config.yaml
head_dim: 32
intermediate_size: 128
norm_place: "pre"
rope_fraction: 0.5
bias: "qkv"
tie_word_embeddings: "early"
init: "normal"
weight_decay: 0.044
warmup_steps: 394
train_tokens: 126100000
max_steps: 7770
dataset: "wikipedia_en"
Each number is 200 + 20 x the weight over its row's rms, rounded and kept within 0 to 999. Layers, rows and columns count from 0. The size before them is the row's rms in percent of the matrix's.

# down: layer 7 MLP down (transposed), 128x64, rms 0.115, rows 35-59, columns 0-63
# up: layer 7 MLP up, 128x64, rms 0.132, rows 36-59, columns 0-63
down35,125,197,195,213,186,212,197,215,186,172,201,217,165,167,227,171,237,216,217,219,209,196,250,168,227,215,174,208,208,205,215,228,219,223,181,207,218,223,209,179,193,227,209,241,176,201,177,200,195,220,208,230,202,180,183,190,231,198,211,184,202,210,197,218,227
up36,100,221,185,203,194,232,209,152,181,181,208,198,191,224,181,177,192,184,216,222,221,163,184,164,217,199,168,218,144,202,177,185,176,165,209,191,191,196,203,201,202,212,175,214,197,235,210,202,191,218,203,190,184,212,213,233,209,223,208,214,181,181,172,198,182
down36,097,188,200,160,197,190,186,229,199,201,228,187,200,182,209,201,215,189,150,205,193,205,178,266,208,194,216,206,226,198,193,199,191,207,205,256,232,194,219,197,181,218,231,216,201,193,171,210,197,203,198,186,197,235,198,165,185,189,176,212,205,225,215,209,213
up37,093,201,193,195,171,221,189,230,218,221,174,168,183,200,213,172,190,169,214,173,188,191,195,206,207,216,183,188,219,217,234,158,196,204,229,235,189,211,162,184,186,178,189,208,230,197,214,194,205,204,236,202,173,216,188,175,181,182,186,227,219,185,192,194,240
down37,088,186,193,225,193,257,182,181,215,204,205,211,192,215,207,242,199,223,185,212,187,213,171,220,171,187,177,200,204,187,238,217,180,195,197,208,212,207,202,199,193,194,208,201,191,183,222,196,170,186,214,150,156,211,168,206,172,190,193,178,224,228,230,203,192
up38,105,220,179,200,191,217,204,196,192,191,205,180,183,214,208,207,270,185,215,186,201,161,207,192,211,235,217,191,206,180,221,226,216,197,245,226,238,202,198,195,194,182,164,174,198,173,197,207,172,170,191,190,190,240,190,195,190,192,198,197,196,197,178,186,177
down38,119,209,205,180,200,170,219,191,214,257,190,229,200,214,176,211,230,167,179,202,216,214,191,214,207,196,183,207,231,180,234,193,223,221,176,238,213,203,224,193,174,191,196,226,173,183,186,195,221,172,194,183,188,212,210,202,203,225,190,172,212,184,168,170,213
up39,092,245,220,233,184,187,203,202,209,238,188,180,203,196,204,194,209,221,199,198,182,170,207,205,210,222,152,208,232,209,224,196,204,210,197,245,221,170,204,186,216,188,208,150,221,192,223,215,218,179,207,218,219,201,202,197,199,164,185,183,180,236,200,199,192
down39,097,213,206,159,169,214,157,215,219,198,193,207,191,213,159,187,195,179,184,169,181,193,205,217,148,197,192,183,219,204,191,198,195,178,180,220,212,185,202,188,183,190,211,223,175,201,183,228,220,183,175,202,177,197,193,166,187,245,213,198,210,172,223,197,228
up40,085,241,173,212,201,198,190,188,188,176,151,166,208,153,212,200,187,216,189,176,185,169,196,170,218,195,203,212,190,186,200,236,168,229,197,204,227,180,187,215,187,203,207,190,182,198,224,219,171,192,184,177,195,200,206,246,213,201,173,196,225,212,215,196,190
down40,080,193,189,166,188,216,227,199,219,185,187,222,162,212,249,208,220,224,231,204,164,206,180,200,178,233,197,191,196,194,186,188,201,194,206,211,200,213,201,225,193,196,187,207,199,151,192,196,203,178,192,201,187,233,181,168,214,237,187,178,230,157,194,210,190
up41,096,178,169,222,192,203,212,232,226,233,141,209,218,197,194,199,207,180,215,179,192,197,162,209,222,181,156,211,174,218,179,187,241,188,193,178,220,179,219,199,216,199,212,175,206,212,217,217,226,215,188,223,185,207,204,187,194,208,222,214,168,196,212,191,196
down41,097,209,190,202,209,159,218,172,195,193,192,186,200,203,221,189,177,225,210,203,232,209,187,198,210,195,189,187,210,205,193,164,214,195,205,175,220,211,159,177,218,184,224,190,224,197,187,231,192,168,229,172,222,173,226,209,232,188,171,190,151,199,178,173,217
up42,125,235,163,239,198,189,203,188,188,236,192,166,184,203,195,181,199,167,187,182,212,171,201,193,247,204,191,192,175,222,198,196,193,183,231,218,197,223,220,182,164,193,188,185,182,211,210,204,173,224,198,221,206,239,223,212,204,213,191,227,201,163,203,192,191
down42,125,188,198,214,202,213,219,162,224,201,182,171,214,199,170,200,188,202,187,190,222,223,191,219,208,165,211,176,212,216,222,155,166,237,232,206,193,219,238,168,188,194,205,213,189,187,200,220,177,218,204,190,227,219,234,207,203,212,166,224,203,220,201,222,192
up43,095,203,177,228,165,194,276,211,193,189,201,209,194,198,197,178,194,183,218,206,199,220,220,219,227,193,188,194,217,221,198,202,193,208,204,201,244,203,223,198,198,197,187,202,179,224,167,183,194,207,187,241,216,235,198,204,178,217,208,208,169,167,200,191,167
down43,102,231,228,214,190,204,188,226,226,229,226,225,187,189,205,183,181,221,210,169,219,202,215,209,186,202,198,211,224,200,185,204,174,169,190,202,187,219,174,217,227,177,201,204,189,174,168,205,213,208,225,192,198,182,144,161,222,170,182,184,199,167,208,220,200
up44,084,233,177,202,189,211,211,211,199,186,199,202,161,204,237,174,216,189,206,184,241,237,196,192,197,233,186,168,195,184,187,167,193,200,209,203,206,194,224,230,193,228,183,179,229,177,208,195,192,203,175,248,208,197,219,203,204,198,184,219,190,198,150,208,178
down44,082,177,169,175,219,186,206,168,199,198,218,214,221,153,150,207,162,161,208,195,182,185,197,193,220,185,208,204,175,200,196,242,176,201,205,208,191,191,210,168,185,190,220,213,195,232,216,192,213,185,208,156,199,205,204,209,183,209,212,211,210,219,223,208,231
up45,109,195,180,214,195,208,232,183,213,203,193,221,229,181,161,178,207,182,217,191,205,190,170,190,213,223,189,178,189,206,192,199,201,183,200,209,225,202,178,196,176,183,168,189,218,167,170,216,217,180,185,215,168,260,208,157,224,207,182,230,202,176,210,208,202
down45,111,219,203,201,176,218,182,240,194,198,184,196,212,206,192,247,204,214,213,194,209,190,206,200,204,205,175,213,217,235,207,232,199,187,171,195,191,209,198,161,219,191,225,241,191,216,192,192,190,176,225,183,224,185,193,246,226,183,219,232,154,180,203,183,196
up46,107,234,166,218,198,197,231,188,203,208,186,165,182,215,190,199,203,189,241,193,164,222,198,207,179,198,188,170,217,207,234,246,199,217,196,197,190,200,162,180,204,192,179,195,172,190,217,206,176,198,196,219,187,206,225,194,189,246,182,209,192,207,182,158,189
down46,102,170,265,228,203,230,171,208,187,184,206,195,201,213,222,201,202,227,186,190,214,204,229,177,193,247,209,234,192,184,213,185,197,209,199,181,192,205,217,218,184,207,211,160,207,207,174,186,201,220,208,237,209,186,202,185,188,184,207,183,188,232,175,218,178
up47,095,177,203,235,168,219,181,192,197,211,195,166,217,163,204,175,199,201,213,206,198,207,210,190,211,215,174,212,189,188,184,162,217,208,204,250,208,193,178,196,162,216,206,165,152,189,157,188,224,194,184,214,190,217,202,202,202,228,204,220,190,184,209,206,173
down47,092,168,221,221,196,189,158,183,188,209,173,203,226,194,177,207,209,202,211,201,190,192,165,186,182,173,222,178,206,223,196,182,205,161,158,185,196,211,154,213,218,212,207,209,189,183,148,230,218,197,195,209,216,220,177,192,207,191,191,222,189,197,227,201,227
up48,104,205,171,220,179,194,188,198,211,159,168,201,214,219,182,182,203,214,221,163,204,190,226,164,201,233,194,186,207,217,206,257,215,178,195,212,222,193,189,185,244,211,187,184,207,206,209,216,176,198,218,217,194,232,184,190,190,201,190,173,175,188,213,175,169
down48,098,201,198,226,191,209,206,197,196,234,207,186,198,204,249,217,196,203,206,186,205,173,196,198,196,193,174,265,194,182,202,196,208,247,189,214,209,206,189,218,184,210,183,219,173,210,197,200,155,202,181,145,175,221,195,191,179,206,188,222,202,224,179,189,219
up49,096,198,177,196,197,201,164,216,236,203,219,142,199,211,225,200,239,223,208,179,188,207,186,188,179,244,186,207,183,206,179,175,190,202,202,181,209,211,199,232,205,225,204,203,184,185,174,172,180,187,224,220,175,211,201,220,173,190,204,186,165,186,182,192,176
down49,095,221,194,192,211,214,207,214,183,188,196,140,236,193,178,208,185,195,185,234,206,166,213,217,227,176,177,198,215,252,204,218,188,184,213,192,225,203,208,202,171,212,212,196,199,188,196,173,199,242,202,199,193,176,212,235,195,190,219,207,154,210,209,210,206
up50,107,215,214,243,206,199,220,180,197,187,185,173,207,215,194,179,194,175,188,178,197,220,184,216,186,227,181,209,166,197,192,172,207,181,228,193,197,172,206,221,189,224,181,188,210,184,194,232,202,210,225,193,217,231,193,177,173,227,230,158,172,167,178,193,171
down50,114,210,176,186,174,167,205,191,215,209,178,184,207,177,255,196,202,194,183,218,204,206,169,207,222,174,178,213,205,192,211,216,190,232,187,224,223,204,250,180,193,217,229,215,175,185,187,210,182,185,220,219,200,207,211,230,205,166,185,178,232,189,220,207,225
up51,090,190,230,219,197,186,227,217,208,213,165,182,198,236,187,217,219,185,205,183,220,202,146,212,237,233,163,230,172,215,217,160,200,225,196,224,186,204,194,213,186,213,209,192,219,217,191,207,219,230,201,183,194,191,215,194,181,201,215,242,195,187,203,198,196
down51,093,198,200,141,183,184,215,194,197,186,226,220,187,234,227,209,214,220,188,223,202,196,199,202,229,224,204,177,207,236,190,184,207,207,185,199,177,195,173,229,194,187,205,197,198,175,197,233,194,190,200,206,193,207,163,222,197,214,212,227,180,171,248,242,209
up52,093,176,185,205,183,178,214,228,193,184,167,173,212,215,184,197,212,183,163,207,177,164,204,206,196,210,182,222,192,160,196,203,237,225,218,179,208,183,227,206,173,180,186,215,210,223,180,190,218,170,187,199,197,204,226,166,201,233,206,199,212,188,190,202,150
down52,087,180,189,212,192,207,197,168,209,178,204,189,191,210,220,230,184,253,202,166,225,234,203,197,217,209,207,154,199,171,198,208,188,180,153,193,215,175,185,207,207,192,210,190,209,173,174,186,189,217,177,182,222,212,221,191,204,216,193,158,196,164,193,182,198
up53,098,242,176,196,165,188,228,200,182,188,205,166,157,247,211,203,214,193,206,177,214,207,190,181,226,191,179,191,166,218,215,216,212,232,192,179,178,202,184,209,199,193,172,181,243,192,174,199,211,166,185,199,203,200,206,191,184,200,193,180,189,170,208,175,211
down53,088,219,191,200,220,195,183,204,186,203,237,216,209,232,209,193,188,214,203,207,209,232,219,220,198,200,202,193,223,208,235,175,202,185,207,207,212,173,243,193,196,190,232,202,171,226,186,225,196,192,201,149,178,204,233,190,149,186,212,217,242,207,184,219,208
up54,100,207,204,215,210,213,210,174,210,195,172,207,198,201,178,222,212,198,205,217,205,238,221,198,195,246,176,176,173,186,227,226,196,206,185,193,198,225,214,206,241,238,184,193,200,168,232,221,196,189,199,199,158,239,210,188,206,247,220,189,211,210,195,192,221
down54,096,160,190,234,225,197,203,199,207,168,176,162,228,171,168,203,206,201,173,208,196,180,192,201,205,192,232,182,219,170,204,198,183,180,168,211,175,208,188,219,195,186,206,191,236,192,204,208,199,175,199,232,183,159,227,188,216,208,202,216,206,200,222,185,160
up55,098,169,189,211,199,217,200,207,229,221,186,182,182,219,206,197,235,206,188,209,232,177,200,149,225,200,186,214,187,190,201,234,203,214,188,211,196,180,223,254,224,198,212,178,175,217,204,187,185,210,170,196,174,218,187,201,190,187,195,157,205,199,157,218,191
down55,097,234,214,177,161,189,196,221,197,214,153,221,217,222,233,183,206,206,192,246,176,202,184,224,212,179,223,179,204,204,205,182,189,191,206,188,222,171,183,215,211,225,209,182,212,228,197,156,230,200,195,191,222,173,188,215,181,200,215,182,198,198,171,218,204
up56,111,209,194,241,205,210,212,199,209,224,152,175,181,198,197,219,215,213,204,191,220,199,193,155,205,175,179,192,238,178,210,212,198,197,182,252,227,194,193,224,207,207,177,202,185,206,193,208,219,174,180,223,241,231,202,214,212,203,210,220,180,194,176,171,214
down56,112,185,250,167,231,223,206,201,194,184,207,253,201,195,227,207,178,199,200,203,182,215,208,191,188,215,213,218,224,195,193,170,253,205,216,223,208,207,230,196,238,222,205,207,198,173,216,174,233,184,224,209,200,194,199,219,202,195,176,188,180,190,180,189,213
up57,103,195,174,219,178,207,179,210,190,187,158,205,192,191,182,206,207,188,200,159,209,166,181,215,246,217,185,188,160,213,204,171,157,193,187,198,207,217,193,241,179,203,175,228,215,196,189,199,219,222,230,184,210,192,209,178,193,203,223,198,177,229,197,188,175
down57,105,188,193,165,174,214,182,200,201,195,245,219,194,224,200,189,220,183,200,230,208,175,230,229,171,189,217,234,203,201,170,180,230,189,221,194,200,174,223,208,199,192,162,215,169,177,170,186,180,207,208,180,162,183,202,208,178,203,215,197,228,213,190,220,189
up58,101,243,167,196,211,177,213,189,187,189,167,165,195,200,177,192,191,149,203,197,185,155,211,202,219,221,199,174,195,205,175,170,207,193,241,210,226,212,187,203,201,203,162,204,204,216,191,180,203,207,183,189,197,227,205,169,182,231,202,166,216,191,202,207,187
down58,093,209,209,212,177,217,187,208,196,181,162,226,216,202,194,169,190,215,210,221,203,204,209,214,190,198,212,223,218,191,223,228,196,246,221,151,178,167,227,205,216,206,204,171,201,177,176,200,215,213,218,168,221,167,204,220,232,181,173,212,176,210,204,222,201
up59,108,192,163,200,186,200,213,204,202,255,189,202,193,198,185,186,227,222,231,208,209,188,179,191,213,207,179,181,211,192,232,221,208,215,195,208,192,166,218,231,198,222,192,198,222,210,165,199,235,180,204,229,200,203,209,208,242,212,194,235,177,190,154,198,172
down59,109,221,178,177,189,223,238,217,221,208,177,216,227,176,224,191,204,181,233,215,236,235,198,165,205,187,217,191,232,188,227,215,206,216,172,194,175,181,232,236,227,212,192,195,188,198,203,188,210,193,216,235,210,208,179,198,232,203,211,202,193,217,168,203,207